Each number is 50 + 12 x the weight over its row's rms, rounded and kept within 0 to 99. Layers, rows and columns count from 0. The size before them is the row's rms in percent of the matrix's.

# layer 4 MLP up, 896x224, rms 0.117, rows 166-197, columns 112-223
101:45 49 51 41 50 66 57 53 72 43 68 76 59 33 35 49 44 51 42 48 22 42 55 64 67 38 55 90 41 69 60 48 50 43 62 55 58 34 45 81 56 71 22 37 62 47 35 50 48 48 65 32 51 54 46 63 46 44 48 59 43 39 37 64 60 45 48 33 38 35 28 32 40 69 44 50 56 46 37 24 39 55 42 38 57 60 57 62 51 55 40 36 36 61 48 56 45 57 39 55 54 55 64 56 41 46 47 54 58 61 52 57
096:42 46 32 52 57 52 44 44 53 49 53 55 32 63 41 60 30 56 63 40 60 56 61 46 50 70 65 76 49 43 52 41 42 63 67 68 50 62 48 48 64 43 74 48 51 56 40 56 68 68 43 54 41 39 66 42 49 66 54 36 44 41 58 54 61 43 10 58 51 30 60 44 54 47 41 50 54 30 19 61 59 80 59 37 31 36 46 57 64 63 50 63 19 39 57 51 49 37 56 48 54 58 72 59 52 64 35 44 29 42 37 38
105:57 29 46 31 42 40 69 33 47 49 41 54 45 50 44 36 46 50 41 68 80 58 51 65 57 47 45 44 35 69 33 50 42 37 60 49 64 43 50 57 38 56 62 54 47 65 49 40 74 37 41 39 52 45 47 57 39 51 55 53 50 40 37 55 74 38 45 36 72 52 57 59 35 56 52 43 29 51 23 53 52 52 62 62 44 59 34 58 59 51 51 73 32 40 59 44 49 54 24 55 50 47 55 50 43 19 40 43 47 61 43 63
098:51 40 51 62 47 58 50 46 57 55 45 50 43 54 46 39 53 49 64 41 46 32 65 66 60 34 45 65 33 47 46 41 36 49 58 60 32 64 54 44 34 36 61 41 38 46 55 52 64 48 67 49 40 45 42 57 52 48 44 47 48 73 37 48 55 57 46 63 33 16 30 38 43 38 59 69 55 67 51 74 58 42 25 59 39 59 70 48 59 54 49 54 35 63 45 55 66 42 46 36 39 69 75 51 47 43 53 37 53 52 61 41
105:60 30 32 61 58 47 65 32 34 52 45 69 36 59 28 42 76 40 37 43 31 43 62 48 51 44 42 57 47 56 46 36 25 49 20 56 46 66 49 68 53 57 52 47 40 61 59 55 24 47 55 57 47 36 68 49 41 52 59 56 65 57 81 71 42 42 34 33 59 66 43 44 72 56 61 68 50 23 42 73 55 16 40 58 35 59 61 56 60 55 49 56 48 57 34 53 42 34 68 47 51 54 54 58 58 50 66 57 64 56 44 40
093:41 64 51 41 45 57 75 49 50 26 46 28 44 30 42 40 65 68 36 48 58 43 52 28 62 33 46 60 51 30 51 69 53 26 20 60 58 53 41 45 54 50 56 49 52 46 32 55 46 58 49 69 48 51 52 37 61 48 69 62 34 52 47 62 41 57 27 43 69 57 44 42 49 53 46 58 51 58 59 57 59 20 24 63 60 61 32 60 62 35 59 74 44 35 50 70 47 45 58 54 38 41 48 37 40 45 59 46 64 49 65 38
090:75 49 71 43 65 29 40 62 49 57 51 50 54 53 47 63 38 44 55 53 39 44 63 43 63 53 24 49 38 42 51 12 70 48 59 49 67 55 52 35 26 39 32 42 27 52 63 71 92 41 55 54 34 64 54 59 31 60 44 49 34 46 39 57 50 45 57 41 51 50 44 40 48 56 21 36 39 52 61 30 27 37 61 59 46 41 44 49 47 60 52 52 39 73 67 48 56 41 35 33 43 51 49 63 57 63 59 51 45 68 30 58
097:52 42 33 59 33 45 60 56 72 43 41 25 49 53 23 52 69 41 36 69 46 58 28 34 68 41 27 58 39 60 58 43 41 24 61 50 45 57 56 83 62 50 42 26 65 49 72 72 73 43 47 84 49 49 55 48 55 50 60 67 66 62 54 61 68 48 41 48 54 67 49 38 25 51 55 49 63 46 44 40 63 53 56 30 35 64 46 47 49 38 47 55 36 63 48 55 45 49 42 69 45 54 49 56 46 54 49 44 32 44 69 71
109:57 53 46 40 55 61 68 67 44 70 52 59 70 38 51 71 36 59 67 33 71 41 66 44 53 47 50 42 28 46 41 51 45 20 54 46 51 51 51 42 50 48 63 51 57 45 41 46 51 47 38 67 68 43 42 40 45 48 40 63 64 34 38 43 53 56 65 31 31 41 62 70 59 23 57 45 57 34 61 58 49 33 46 69 41 64 45 46 49 53 54 45 56 59 52 52 59 46 54 34 49 74 80 45 58 60 71 52 37 47 37 54
110:50 47 60 42 69 50 52 57 35 44 52 75 35 39 34 43 71 25 75 49 27 47 57 53 36 45 40 57 51 40 54 45 54 28 65 74 51 58 62 57 76 42 61 31 24 72 33 51 57 51 58 54 43 64 60 47 54 42 53 74 63 57 55 69 43 61 57 62 51 62 61 50 35 49 48 75 48 37 32 39 48 38 48 59 53 72 39 50 40 43 38 62 62 48 30 59 37 52 38 43 54 60 46 50 60 23 47 69 40 55 55 39
097:49 47 57 41 65 65 58 66 68 41 38 13 48 36 47 35 35 46 39 71 55 37 32 53 61 68 61 43 38 61 44 40 32 69 69 69 39 46 62 41 52 56 58 67 55 56 49 75 42 68 49 39 50 57 38 60 31 32 31 33 52 52 53 61 62 64 51 60 58 49 31 38 58 55 62 39 60 73 56 42 56 43 48 59 67 33 53 29 57 38 40 67 45 63 41 44 55 53 54 49 58 40 50 55 28 64 76 50 57 63 51 38
107:60 38 49 46 63 11 62 46 68 51 59 28 46 55 32 84 46 58 64 28 51 47 56 46 64 37 26 48 46 39 79 46 57 44 45 50 61 53 58 70 58 43 31 46 58 47 33 43 52 51 53 44 54 59 48 86 54 46 40 78 34 48 52 48 57 46 47 46 67 73 52 52 41 50 56 68 58 51 31 43 50 59 60 56 69 56 38 64 36 45 36 43 49 55 51 51 29 36 62 64 48 69 66 63 54 42 71 56 59 40 51 38
116:57 52 49 62 47 50 61 47 52 43 55 52 58 82 56 53 60 67 51 40 42 58 43 37 37 50 60 45 38 31 49 46 49 51 67 68 62 67 40 66 67 47 70 54 57 73 35 47 43 58 38 52 61 22 40 32 55 32 61 51 68 44 44 51 50 31 42 36 52 43 42 54 47 42 53 45 47 70 45 55 77 35 45 30 47 49 46 39 71 44 55 59 50 64 62 54 29 56 55 39 52 58 50 16 60 41 73 41 47 49 47 53
088:48 67 62 59 49 29 52 66 43 47 43 51 63 60 54 44 57 73 22 28 62 45 42 61 55 53 32 80 38 54 66 52 42 60 73 50 61 47 40 45 61 54 67 40 48 63 36 49 35 45 42 60 38 52 40 55 64 43 57 48 25 38 58 58 55 59 52 35 58 62 51 63 43 42 56 61 49 29 62 51 51 41 48 39 46 32 57 46 60 48 52 62 50 35 57 54 49 33 39 59 52 48 48 53 34 51 40 32 63 68 32 31
107:67 69 60 49 59 36 65 52 62 37 30 35 54 57 36 37 42 40 55 48 47 69 56 52 47 56 61 36 51 55 44 55 34 65 50 59 52 40 53 52 71 49 40 61 61 44 56 42 46 58 67 63 69 65 37 52 28 54 63 45 39 29 47 51 29 62 56 52 55 46 41 56 59 44 42 46 36 64 58 43 54 34 40 45 54 57 79 53 66 36 46 35 47 46 48 40 48 46 46 42 33 46 64 62 65 37 60 30 40 44 28 47
094:51 52 84 71 50 81 46 49 33 48 43 42 52 39 55 50 53 67 51 61 39 56 48 61 67 47 61 30 54 79 63 51 52 59 54 66 47 68 54 46 59 42 39 64 43 33 48 58 38 51 45 37 54 47 62 36 66 57 44 60 41 40 52 46 48 57 46 45 42 62 30 49 41 38 68 54 43 45 53 30 45 29 47 60 60 66 74 37 36 53 69 50 35 46 48 50 55 41 59 53 51 39 68 77 58 44 64 30 68 52 38 23
101:47 50 54 48 60 13 57 43 54 33 41 53 52 68 49 56 61 61 66 41 44 39 47 62 59 55 60 51 49 48 58 56 48 33 57 60 50 46 44 64 87 76 47 67 59 37 62 54 65 48 59 53 56 35 53 42 23 68 44 73 56 53 30 45 39 54 34 41 61 63 54 31 54 45 54 37 52 44 21 57 71 58 37 53 52 49 54 71 53 73 49 45 26 57 63 55 39 44 58 65 68 44 33 77 53 43 46 69 31 40 36 65
093:38 37 47 36 43 25 59 50 46 32 51 40 65 65 33 43 48 28 59 62 51 34 40 69 47 42 62 52 58 56 73 49 60 43 50 51 45 43 46 79 47 42 55 68 44 53 69 44 61 47 55 41 45 78 33 51 39 45 61 57 26 35 23 40 73 50 42 45 63 74 65 67 48 39 57 50 44 39 52 51 29 35 46 60 58 68 47 70 47 41 59 39 41 59 61 25 70 40 18 48 51 62 49 63 43 32 55 35 52 53 47 55
095:22 47 50 40 44 42 50 48 73 51 40 45 53 50 66 45 64 31 56 56 52 38 48 67 52 42 31 48 68 61 41 75 62 37 22 37 66 65 38 47 55 45 49 45 52 53 63 47 63 39 30 42 42 52 28 64 48 84 46 65 48 22 56 62 48 49 30 35 35 60 38 43 67 41 43 58 47 43 49 42 45 30 67 43 50 53 57 61 46 48 48 67 54 32 51 43 54 41 44 62 59 32 53 66 61 44 43 63 52 65 70 56
128:33 52 74 67 56 27 59 34 69 60 48 48 58 29 55 56 49 60 66 66 45 63 45 68 43 68 29 39 61 46 40 29 45 59 32 45 54 44 55 44 54 40 50 64 50 57 59 47 38 44 55 51 32 64 45 55 46 50 60 44 47 43 53 51 48 29 74 54 65 31 46 70 53 52 27 69 58 38 43 26 45 52 49 56 52 54 33 49 33 54 55 60 45 39 62 54 43 54 58 60 69 67 73 45 51 51 50 58 57 49 73 64
090:55 79 42 49 53 38 59 54 53 64 64 61 61 69 28 62 41 54 51 52 32 47 53 36 34 62 64 66 35 38 44 44 24 51 29 29 51 27 40 64 27 50 57 58 36 43 56 59 86 47 64 49 21 57 40 69 57 49 44 69 50 46 49 68 52 45 40 55 39 22 60 66 56 38 40 54 55 44 40 59 51 59 50 42 42 50 49 53 43 49 46 53 41 35 72 51 46 44 48 62 48 63 59 38 30 50 70 46 48 50 41 32
112:50 60 60 64 41 46 43 64 65 46 30 34 45 31 61 47 43 61 44 51 77 49 61 44 55 38 32 46 63 65 64 49 54 53 50 55 39 47 54 45 49 57 66 70 43 44 59 41 52 55 49 35 23 49 46 38 52 46 76 43 57 27 58 44 37 65 49 47 43 34 47 33 39 44 76 50 43 53 48 59 42 38 49 41 45 39 64 60 46 51 63 58 41 09 39 49 40 44 39 41 41 35 59 45 43 60 47 52 67 47 58 51
098:46 41 61 67 29 58 52 61 56 46 33 42 47 36 45 07 72 66 54 39 40 55 71 70 60 55 55 46 38 51 59 39 58 60 47 50 44 50 53 63 63 57 56 46 38 49 33 75 44 54 50 40 55 30 38 46 54 49 61 48 60 46 43 79 39 68 50 73 23 39 43 59 44 44 27 61 56 48 39 67 49 47 58 30 61 62 38 60 43 54 46 49 71 53 33 89 67 53 52 48 36 55 44 53 57 57 47 39 54 53 42 50
104:57 46 32 72 49 56 56 38 57 55 32 47 49 42 53 41 55 51 46 51 58 28 67 43 74 70 61 59 47 50 53 51 44 46 33 45 47 33 17 63 53 34 44 77 28 57 41 35 40 69 51 62 60 79 57 66 40 48 52 51 56 61 40 47 35 86 46 43 47 71 34 51 51 31 64 39 49 49 33 25 39 41 50 46 47 67 55 39 73 59 50 40 34 44 56 42 68 37 55 65 62 59 52 38 35 56 52 42 53 46 65 47
104:40 61 72 64 50 71 44 43 30 43 17 58 39 52 40 36 51 57 41 53 46 42 57 56 71 53 45 43 57 55 49 62 45 41 51 50 50 24 53 43 44 68 55 39 46 55 21 59 52 45 33 54 54 56 46 55 51 36 50 56 58 45 37 44 46 47 36 58 43 32 66 46 43 56 85 37 46 60 51 75 67 33 66 55 36 55 32 67 70 47 60 44 63 56 35 56 65 59 49 52 52 45 37 51 38 45 63 44 60 41 55 49
094:50 47 46 48 59 63 52 70 67 30 50 48 50 52 54 43 57 37 27 57 45 53 39 53 54 37 63 43 56 50 73 56 43 36 38 61 35 64 79 56 45 40 37 44 32 58 50 62 51 45 52 50 62 44 55 65 43 48 55 60 59 44 72 48 43 57 59 38 39 38 44 44 49 47 48 66 75 73 49 44 63 41 59 63 51 64 73 52 47 53 44 38 46 34 35 36 43 56 83 35 37 39 38 58 37 55 44 65 46 42 36 55
095:51 46 61 49 50 41 31 64 60 55 56 29 55 37 43 47 49 63 56 70 47 52 52 58 40 42 66 49 47 32 33 38 74 34 46 52 34 32 62 61 66 66 46 45 50 52 32 46 53 67 40 60 39 31 66 57 61 49 49 55 36 55 45 55 30 66 54 47 18 41 49 55 42 73 59 46 63 29 37 57 37 43 49 43 43 46 53 64 50 58 23 49 39 44 67 40 61 29 67 36 45 35 18 53 57 44 56 51 33 48 58 40
099:48 44 47 47 45 58 68 74 40 37 69 36 50 49 39 62 39 42 55 69 47 38 62 47 74 54 75 40 29 51 59 39 67 87 60 45 52 47 69 63 62 53 57 45 31 45 62 34 52 53 23 45 51 39 46 61 60 54 51 40 37 54 33 37 84 55 71 23 48 67 54 27 62 64 57 43 41 29 49 56 61 44 43 63 57 53 54 49 70 39 52 45 51 45 41 40 52 49 68 54 31 61 61 49 50 56 60 70 35 54 60 55
100:72 53 36 48 32 41 44 50 44 51 35 52 49 67 35 44 29 46 67 60 46 62 50 53 28 40 42 69 54 55 45 32 29 59 45 67 47 57 44 61 76 44 37 40 44 51 57 48 64 29 65 85 33 34 40 39 50 89 31 47 63 30 69 61 55 57 30 50 53 50 65 56 69 36 35 60 54 50 67 68 57 39 36 56 52 42 50 41 57 70 37 57 31 30 46 40 64 50 41 50 38 68 57 66 71 52 55 56 45 22 35 39
095:80 53 56 62 78 58 51 79 59 67 50 64 59 43 61 60 46 63 67 25 46 37 36 35 69 44 36 37 56 72 51 61 59 45 54 36 43 48 36 37 48 55 51 52 48 57 44 35 48 65 48 30 26 38 49 43 41 53 38 64 59 63 67 50 38 59 37 67 40 57 49 54 69 41 38 26 71 47 56 42 62 48 46 31 60 36 43 73 71 37 62 46 48 52 33 47 69 68 71 57 34 70 49 23 60 48 56 56 57 46 49 67
102:48 44 54 54 59 50 70 42 31 47 26 56 65 54 55 41 47 38 56 46 61 34 53 51 66 35 55 48 42 55 42 56 58 51 40 54 56 28 29 42 56 29 52 58 20 50 45 62 24 35 31 34 24 40 54 42 50 43 58 29 54 63 48 28 57 45 58 35 60 65 43 47 48 54 68 45 53 43 42 42 51 33 60 58 61 62 36 47 48 25 54 77 39 69 65 42 67 53 52 59 45 55 51 37 38 57 37 43 44 59 67 49
107:71 42 54 69 45 52 49 52 53 25 43 54 62 75 45 59 46 55 34 46 36 45 49 53 48 55 59 23 63 31 55 52 48 32 40 64 54 24 39 52 67 50 61 56 56 52 38 57 51 42 73 63 60 45 46 43 67 42 47 56 37 42 47 47 50 36 51 42 52 46 40 42 52 43 59 36 38 79 61 48 41 27 58 52 47 80 60 58 60 35 55 47 66 57 34 39 49 40 58 50 55 57 57 57 62 46 69 73 45 54 36 45
# layer 4 MLP down (transposed), 896x224, rms 0.108, rows 166-196, columns 112-223
103:31 40 53 66 54 26 47 51 71 58 36 50 47 57 48 42 41 29 68 37 46 49 52 53 32 38 54 33 45 39 56 58 49 36 33 50 33 33 35 49 46 31 47 54 39 28 49 57 64 51 45 57 67 57 35 67 58 42 49 37 32 41 71 49 55 72 37 69 59 77 69 49 55 67 51 51 55 63 67 66 47 60 22 57 35 49 55 29 45 48 43 45 44 36 59 34 69 50 83 54 48 53 26 43 54 58 44 35 64 58 44 43
098:52 29 47 64 50 42 48 73 67 34 41 41 58 55 45 47 47 56 50 41 44 54 47 51 41 46 31 63 62 65 45 62 62 67 31 29 42 32 56 60 49 34 56 61 32 43 63 41 43 61 50 20 68 43 42 52 40 39 43 48 73 63 33 47 49 56 57 39 56 37 46 55 58 63 66 59 35 68 76 63 18 37 63 30 62 43 68 59 60 51 52 30 57 52 27 38 61 65 60 59 26 51 58 68 44 32 72 47 48 59 66 58
103:54 67 44 41 51 50 29 39 51 46 55 46 32 47 41 22 45 51 62 57 37 43 47 36 61 39 52 61 49 40 53 52 45 61 55 36 48 25 42 42 62 51 51 30 53 39 54 43 49 73 51 50 61 49 40 55 51 52 47 45 50 44 69 47 42 27 74 24 54 50 50 54 63 49 36 61 60 46 52 26 52 57 21 65 41 51 49 53 43 53 48 47 33 49 53 61 59 58 56 37 71 32 72 65 42 62 59 67 37 43 43 62
098:39 53 37 36 54 51 43 49 42 45 59 39 60 60 47 56 50 50 36 56 60 68 47 64 57 33 52 62 52 64 70 64 60 32 38 41 43 32 48 62 55 62 19 47 50 42 55 44 50 41 28 62 55 48 55 72 56 64 32 50 55 45 49 55 43 46 59 47 68 67 36 56 57 44 66 55 41 46 37 55 37 54 54 53 46 48 39 28 64 40 61 53 65 51 50 46 51 55 58 47 37 58 31 63 69 54 34 63 71 47 63 35
105:57 45 57 44 55 52 25 47 39 53 70 34 56 33 52 43 41 46 46 56 48 25 43 41 68 54 70 44 62 54 56 46 59 40 42 61 51 49 56 48 46 61 36 67 46 68 51 48 57 60 49 46 68 42 42 52 36 38 61 31 44 48 64 59 77 39 67 52 62 43 44 65 44 34 50 47 47 42 50 30 38 51 34 44 47 41 34 51 55 46 45 45 39 60 44 59 81 41 29 42 72 40 52 55 63 57 51 51 76 59 60 57
089:36 22 57 66 73 30 49 38 48 55 23 54 53 50 71 51 44 50 57 55 34 33 29 52 30 70 34 34 45 45 66 54 57 59 57 60 63 61 50 63 64 52 33 33 51 39 65 56 48 39 54 37 52 55 48 68 42 37 37 47 39 45 49 49 62 61 73 35 28 29 53 40 48 49 61 42 43 53 62 34 46 52 47 42 45 31 48 49 47 56 55 37 69 58 59 54 41 37 54 60 58 72 47 46 56 61 44 51 66 71 34 67
099:51 61 41 68 35 65 61 42 74 46 59 43 52 34 71 47 64 51 60 45 56 48 52 47 18 47 43 46 54 47 59 54 47 64 44 74 49 45 41 47 35 42 48 45 48 51 30 40 44 56 44 59 58 61 65 44 43 46 40 47 52 48 49 42 59 43 38 30 56 46 53 62 64 31 55 63 60 65 39 43 63 63 56 77 60 68 47 59 57 38 59 40 50 38 27 41 60 68 41 49 54 53 53 59 61 30 56 51 46 42 61 48
094:36 37 37 56 70 53 33 54 44 59 43 56 72 55 52 37 58 49 49 48 29 34 49 45 42 71 53 22 49 74 42 43 45 56 43 46 49 55 34 43 44 46 36 59 45 58 42 36 31 42 67 44 49 55 56 26 46 52 43 57 41 53 70 42 53 26 58 21 50 37 65 69 67 55 57 32 65 66 53 63 54 47 42 33 59 53 37 72 47 68 46 59 62 31 62 48 39 56 47 49 19 37 75 62 50 61 44 43 53 44 32 41
116:54 67 37 59 54 59 36 43 39 37 51 66 53 28 21 45 74 34 47 64 48 53 39 36 55 50 50 38 50 56 60 38 51 63 53 52 44 54 74 34 46 38 41 70 25 88 46 53 67 46 71 35 48 55 66 57 55 55 38 28 14 58 29 45 64 27 35 35 55 61 31 72 48 35 68 34 35 49 54 50 67 47 44 42 50 37 61 34 54 61 61 59 39 60 42 47 55 62 45 57 41 07 29 46 49 37 33 57 36 51 45 55
107:18 46 63 55 47 50 48 37 53 67 42 21 44 49 38 58 32 42 73 57 76 33 49 42 54 53 39 74 67 46 37 65 53 63 49 63 31 42 52 48 58 71 29 61 48 42 52 42 37 57 46 47 62 54 66 40 32 61 50 63 41 63 55 54 39 29 52 37 58 72 50 54 39 53 46 41 50 48 60 39 51 47 47 34 54 30 49 50 51 40 56 48 46 49 63 67 59 52 67 34 39 33 43 50 54 75 73 68 60 47 48 64
097:39 58 52 49 62 42 72 53 51 48 55 50 57 50 41 33 54 32 53 42 70 48 53 59 32 38 62 69 18 58 51 63 45 39 31 19 59 61 48 58 43 45 54 40 61 37 60 33 51 42 67 64 45 67 42 41 69 51 48 63 54 45 32 35 43 48 42 37 48 50 63 53 65 53 58 60 38 55 51 51 49 54 51 52 64 55 57 38 33 71 79 55 56 56 68 56 43 50 51 37 24 47 42 68 65 51 53 45 56 40 44 52
106:53 50 28 43 63 46 75 63 65 28 50 49 42 21 42 51 49 43 30 14 51 48 45 36 40 76 54 43 58 50 63 42 42 47 61 54 58 40 49 55 54 52 39 79 86 46 45 50 48 76 52 61 58 41 47 33 42 38 52 50 64 42 48 63 53 58 37 72 50 63 52 41 56 43 62 50 58 31 51 48 51 48 46 53 71 30 53 72 51 51 32 63 55 33 46 45 36 59 42 53 68 44 29 53 41 50 39 46 53 60 58 53
110:49 57 53 49 64 35 41 48 47 30 46 61 52 59 72 43 54 60 54 43 58 70 53 56 51 51 72 53 38 74 62 50 67 49 55 29 44 27 38 62 38 47 44 60 51 54 59 34 34 63 53 29 39 49 39 43 71 35 66 48 50 44 37 34 44 58 32 53 44 47 39 49 54 51 27 29 53 50 56 59 44 50 80 32 45 49 24 48 48 55 50 82 52 58 42 65 66 57 59 50 45 55 50 25 57 44 39 35 49 64 25 56
092:56 46 40 27 34 35 23 53 62 53 58 49 65 41 31 33 45 33 63 31 51 53 34 46 36 60 58 54 37 46 48 72 50 60 62 43 41 47 47 53 61 35 65 41 57 34 51 56 45 52 42 35 68 57 33 62 36 60 47 62 54 54 53 51 49 57 67 68 46 51 42 38 50 73 51 69 45 42 59 37 28 68 48 35 45 47 52 62 54 36 65 46 57 55 46 61 51 52 60 37 68 35 61 74 46 48 48 37 52 53 77 52
098:62 53 24 54 56 47 75 58 42 53 50 34 51 56 49 19 50 36 44 38 65 65 40 49 51 67 53 47 49 42 52 41 53 59 44 59 60 51 52 84 64 41 36 68 72 38 30 43 70 61 70 39 58 51 68 54 65 36 43 59 69 38 31 44 45 25 70 56 51 54 68 55 39 52 63 51 58 55 45 49 60 49 70 60 43 53 34 43 57 39 40 53 74 42 46 46 70 64 31 52 48 48 61 68 53 56 40 36 40 52 42 47
095:53 47 66 55 38 41 45 29 71 58 43 60 47 50 52 54 68 45 62 44 39 24 55 17 54 45 54 49 29 47 56 64 58 79 31 68 47 71 30 44 38 45 52 44 33 47 46 41 52 40 55 62 33 28 67 57 31 80 59 24 58 74 32 41 37 37 80 53 70 48 60 45 44 63 32 52 45 33 32 66 54 51 53 60 46 56 36 61 38 43 51 44 72 53 47 49 51 51 42 64 55 52 60 39 59 50 60 40 25 41 61 65
100:48 29 61 58 30 55 49 60 32 41 77 41 41 62 47 37 60 52 57 42 36 51 28 48 56 36 50 61 60 46 50 52 51 48 58 51 28 58 39 53 53 49 67 49 51 47 48 60 48 34 46 17 61 33 76 29 49 53 70 36 42 44 65 58 66 43 32 64 39 57 60 57 52 45 49 42 52 63 62 53 75 27 47 41 58 46 49 65 41 55 42 63 40 62 53 50 55 60 45 46 54 44 32 57 47 52 49 41 50 45 68 62
093:58 31 67 69 51 48 34 35 50 52 51 73 43 37 72 54 51 48 39 56 45 54 39 48 53 48 63 47 53 34 34 47 45 51 60 47 63 53 63 10 59 31 74 37 67 46 60 42 32 66 67 54 49 56 64 26 42 54 65 43 55 69 72 54 51 59 51 51 42 28 34 44 64 43 30 65 48 41 52 59 65 51 78 62 44 61 48 58 37 48 40 51 48 50 55 57 38 76 50 36 54 47 68 56 53 57 34 71 55 44 73 61
091:50 48 75 34 50 55 51 63 30 49 48 56 32 51 32 53 33 52 56 61 64 51 75 32 62 38 65 41 44 56 63 40 36 52 63 70 45 56 54 59 51 59 39 65 40 54 50 43 26 55 64 57 66 55 77 41 52 45 46 22 52 80 58 44 73 49 64 51 71 51 32 68 20 72 53 50 62 59 48 49 48 60 29 51 46 63 41 46 46 42 59 41 60 63 47 49 61 78 54 29 48 42 57 40 44 42 56 59 40 57 42 53
131:35 59 29 58 40 42 50 62 33 43 45 74 46 62 62 43 49 56 58 63 71 35 26 47 52 42 49 39 43 38 37 59 56 58 54 26 46 51 42 52 49 44 48 47 43 48 58 54 36 60 45 71 47 83 50 34 49 33 39 63 39 53 59 70 64 54 63 57 52 31 35 41 62 46 52 37 57 29 52 57 79 74 44 69 43 42 36 61 48 44 59 62 49 62 54 36 79 43 48 59 43 63 54 52 40 59 34 52 41 64 51 39
086:28 61 48 73 47 30 50 59 35 56 25 38 50 28 46 71 44 46 41 25 62 53 52 44 57 36 38 52 51 66 74 55 45 77 22 33 52 46 42 52 50 48 43 33 40 36 46 77 53 34 63 42 63 48 41 40 44 29 47 50 41 47 50 41 27 62 43 65 64 58 50 57 40 48 70 55 42 60 48 38 50 51 43 59 50 51 63 47 49 70 39 53 52 52 55 58 51 44 76 56 69 48 66 40 40 65 37 49 61 44 39 35
115:58 66 65 65 63 73 43 37 53 63 46 64 35 48 34 68 68 36 43 48 46 41 50 45 62 43 34 59 60 29 30 57 52 54 42 51 56 59 72 46 65 61 47 55 30 52 32 64 55 42 56 62 83 42 49 45 51 41 39 38 22 66 45 54 56 41 57 71 54 53 34 56 55 63 25 37 55 26 52 54 48 70 40 58 35 58 36 35 38 55 32 47 29 63 57 51 50 64 45 44 49 21 50 62 62 47 61 49 34 57 55 47
101:68 42 44 38 36 18 55 56 63 59 39 39 43 59 47 74 52 44 60 60 62 33 27 34 65 56 47 64 44 56 34 58 63 25 71 43 63 48 45 42 50 41 53 45 65 39 41 52 40 83 43 51 28 61 80 50 54 69 40 58 45 65 55 35 45 32 37 44 59 59 34 65 40 50 66 54 33 54 48 44 53 55 44 56 69 41 41 49 48 56 60 54 44 68 70 30 64 71 49 20 70 48 43 43 62 59 55 57 46 53 49 51
106:40 34 49 19 34 40 38 65 48 57 50 49 57 45 60 53 46 44 46 56 48 29 64 70 39 53 57 57 43 58 36 48 56 43 53 40 33 59 69 51 55 55 48 35 71 55 57 40 42 30 51 74 45 24 61 28 63 48 35 57 35 33 67 35 62 63 44 66 57 48 54 81 46 40 48 34 40 53 47 76 47 53 51 41 55 40 73 58 53 34 43 76 52 49 53 64 51 55 43 29 45 72 39 55 60 53 43 58 36 51 58 54
106:41 69 54 53 62 29 46 67 58 52 36 64 38 45 45 58 36 47 32 50 51 45 61 35 54 28 46 46 33 38 47 36 71 40 52 40 49 44 60 51 39 57 64 79 60 58 41 24 72 59 59 49 49 51 56 77 37 47 43 48 21 69 38 56 36 69 43 37 62 63 39 61 50 57 53 40 44 68 67 58 34 53 40 61 47 71 55 61 43 39 52 39 48 46 40 29 61 65 63 67 46 56 74 46 32 59 34 47 67 50 47 26
095:52 71 45 69 32 34 55 45 36 60 51 42 53 50 33 21 50 37 72 53 52 76 58 43 49 61 55 52 33 38 59 43 62 58 59 40 72 27 59 59 56 71 49 58 54 55 59 44 49 31 49 62 54 61 56 39 61 55 71 41 47 56 30 53 45 26 46 56 44 26 63 60 70 38 40 29 43 41 53 39 44 51 51 36 34 43 61 52 46 64 52 77 60 63 43 53 47 49 25 55 46 35 57 40 56 47 42 51 41 53 45 34
101:56 70 53 53 49 48 37 44 66 50 57 51 49 44 56 55 55 35 46 38 46 50 50 34 51 35 50 48 77 34 32 49 51 53 47 54 50 33 66 48 54 86 47 66 68 38 30 61 63 60 51 46 43 42 55 61 53 45 52 42 48 29 56 42 42 55 50 48 34 41 58 46 52 64 60 61 30 37 41 48 49 54 46 37 57 42 74 35 60 54 60 40 36 32 52 54 64 50 48 44 63 54 68 62 31 32 43 46 47 40 50 33
096:65 58 69 71 62 35 32 21 50 46 50 56 59 70 58 44 76 53 50 54 62 41 56 20 51 46 65 30 46 61 52 35 52 25 22 52 50 55 54 37 51 54 43 53 60 47 66 42 33 61 63 59 51 33 53 28 59 40 53 45 33 62 45 67 46 45 47 71 33 39 62 56 55 39 35 65 40 62 55 51 48 54 52 40 71 49 63 79 28 59 30 51 73 76 45 48 37 47 41 68 25 19 56 61 48 55 26 57 51 46 45 79
105:62 70 54 53 43 57 56 50 44 35 51 44 45 63 55 60 31 47 36 41 44 52 45 54 30 38 29 54 63 49 49 57 59 71 51 46 71 45 71 53 42 49 46 20 37 52 69 43 66 50 62 54 45 34 52 88 43 45 46 38 71 46 57 49 28 51 50 41 33 49 49 61 47 48 45 71 37 51 35 46 36 57 39 51 56 49 33 52 50 46 47 57 45 40 61 64 54 76 47 58 50 49 46 38 46 62 40 52 51 50 67 54
101:51 60 41 27 45 51 55 62 58 29 42 46 59 38 39 53 35 56 41 71 49 42 59 43 59 43 50 61 52 44 48 66 62 71 46 41 46 34 45 49 51 66 53 60 57 44 62 45 54 45 27 82 69 44 75 27 46 65 49 21 30 55 37 33 58 62 48 50 38 55 38 44 45 41 55 57 39 43 47 72 53 51 31 50 23 33 52 42 57 46 42 40 39 26 51 36 79 67 38 84 41 45 45 54 65 60 52 43 58 29 43 62
102:61 56 16 60 46 61 46 52 54 43 34 52 55 50 62 48 23 50 62 35 53 47 25 73 35 72 52 38 49 47 48 53 50 55 77 32 79 55 54 65 37 55 31 61 53 39 47 53 62 83 67 37 43 32 56 47 34 43 60 72 64 43 53 66 50 56 39 54 64 60 46 54 66 58 41 62 63 55 51 57 43 51 55 46 46 54 46 55 38 48 46 27 46 41 37 50 64 41 59 54 50 35 47 66 45 63 35 52 41 45 40 55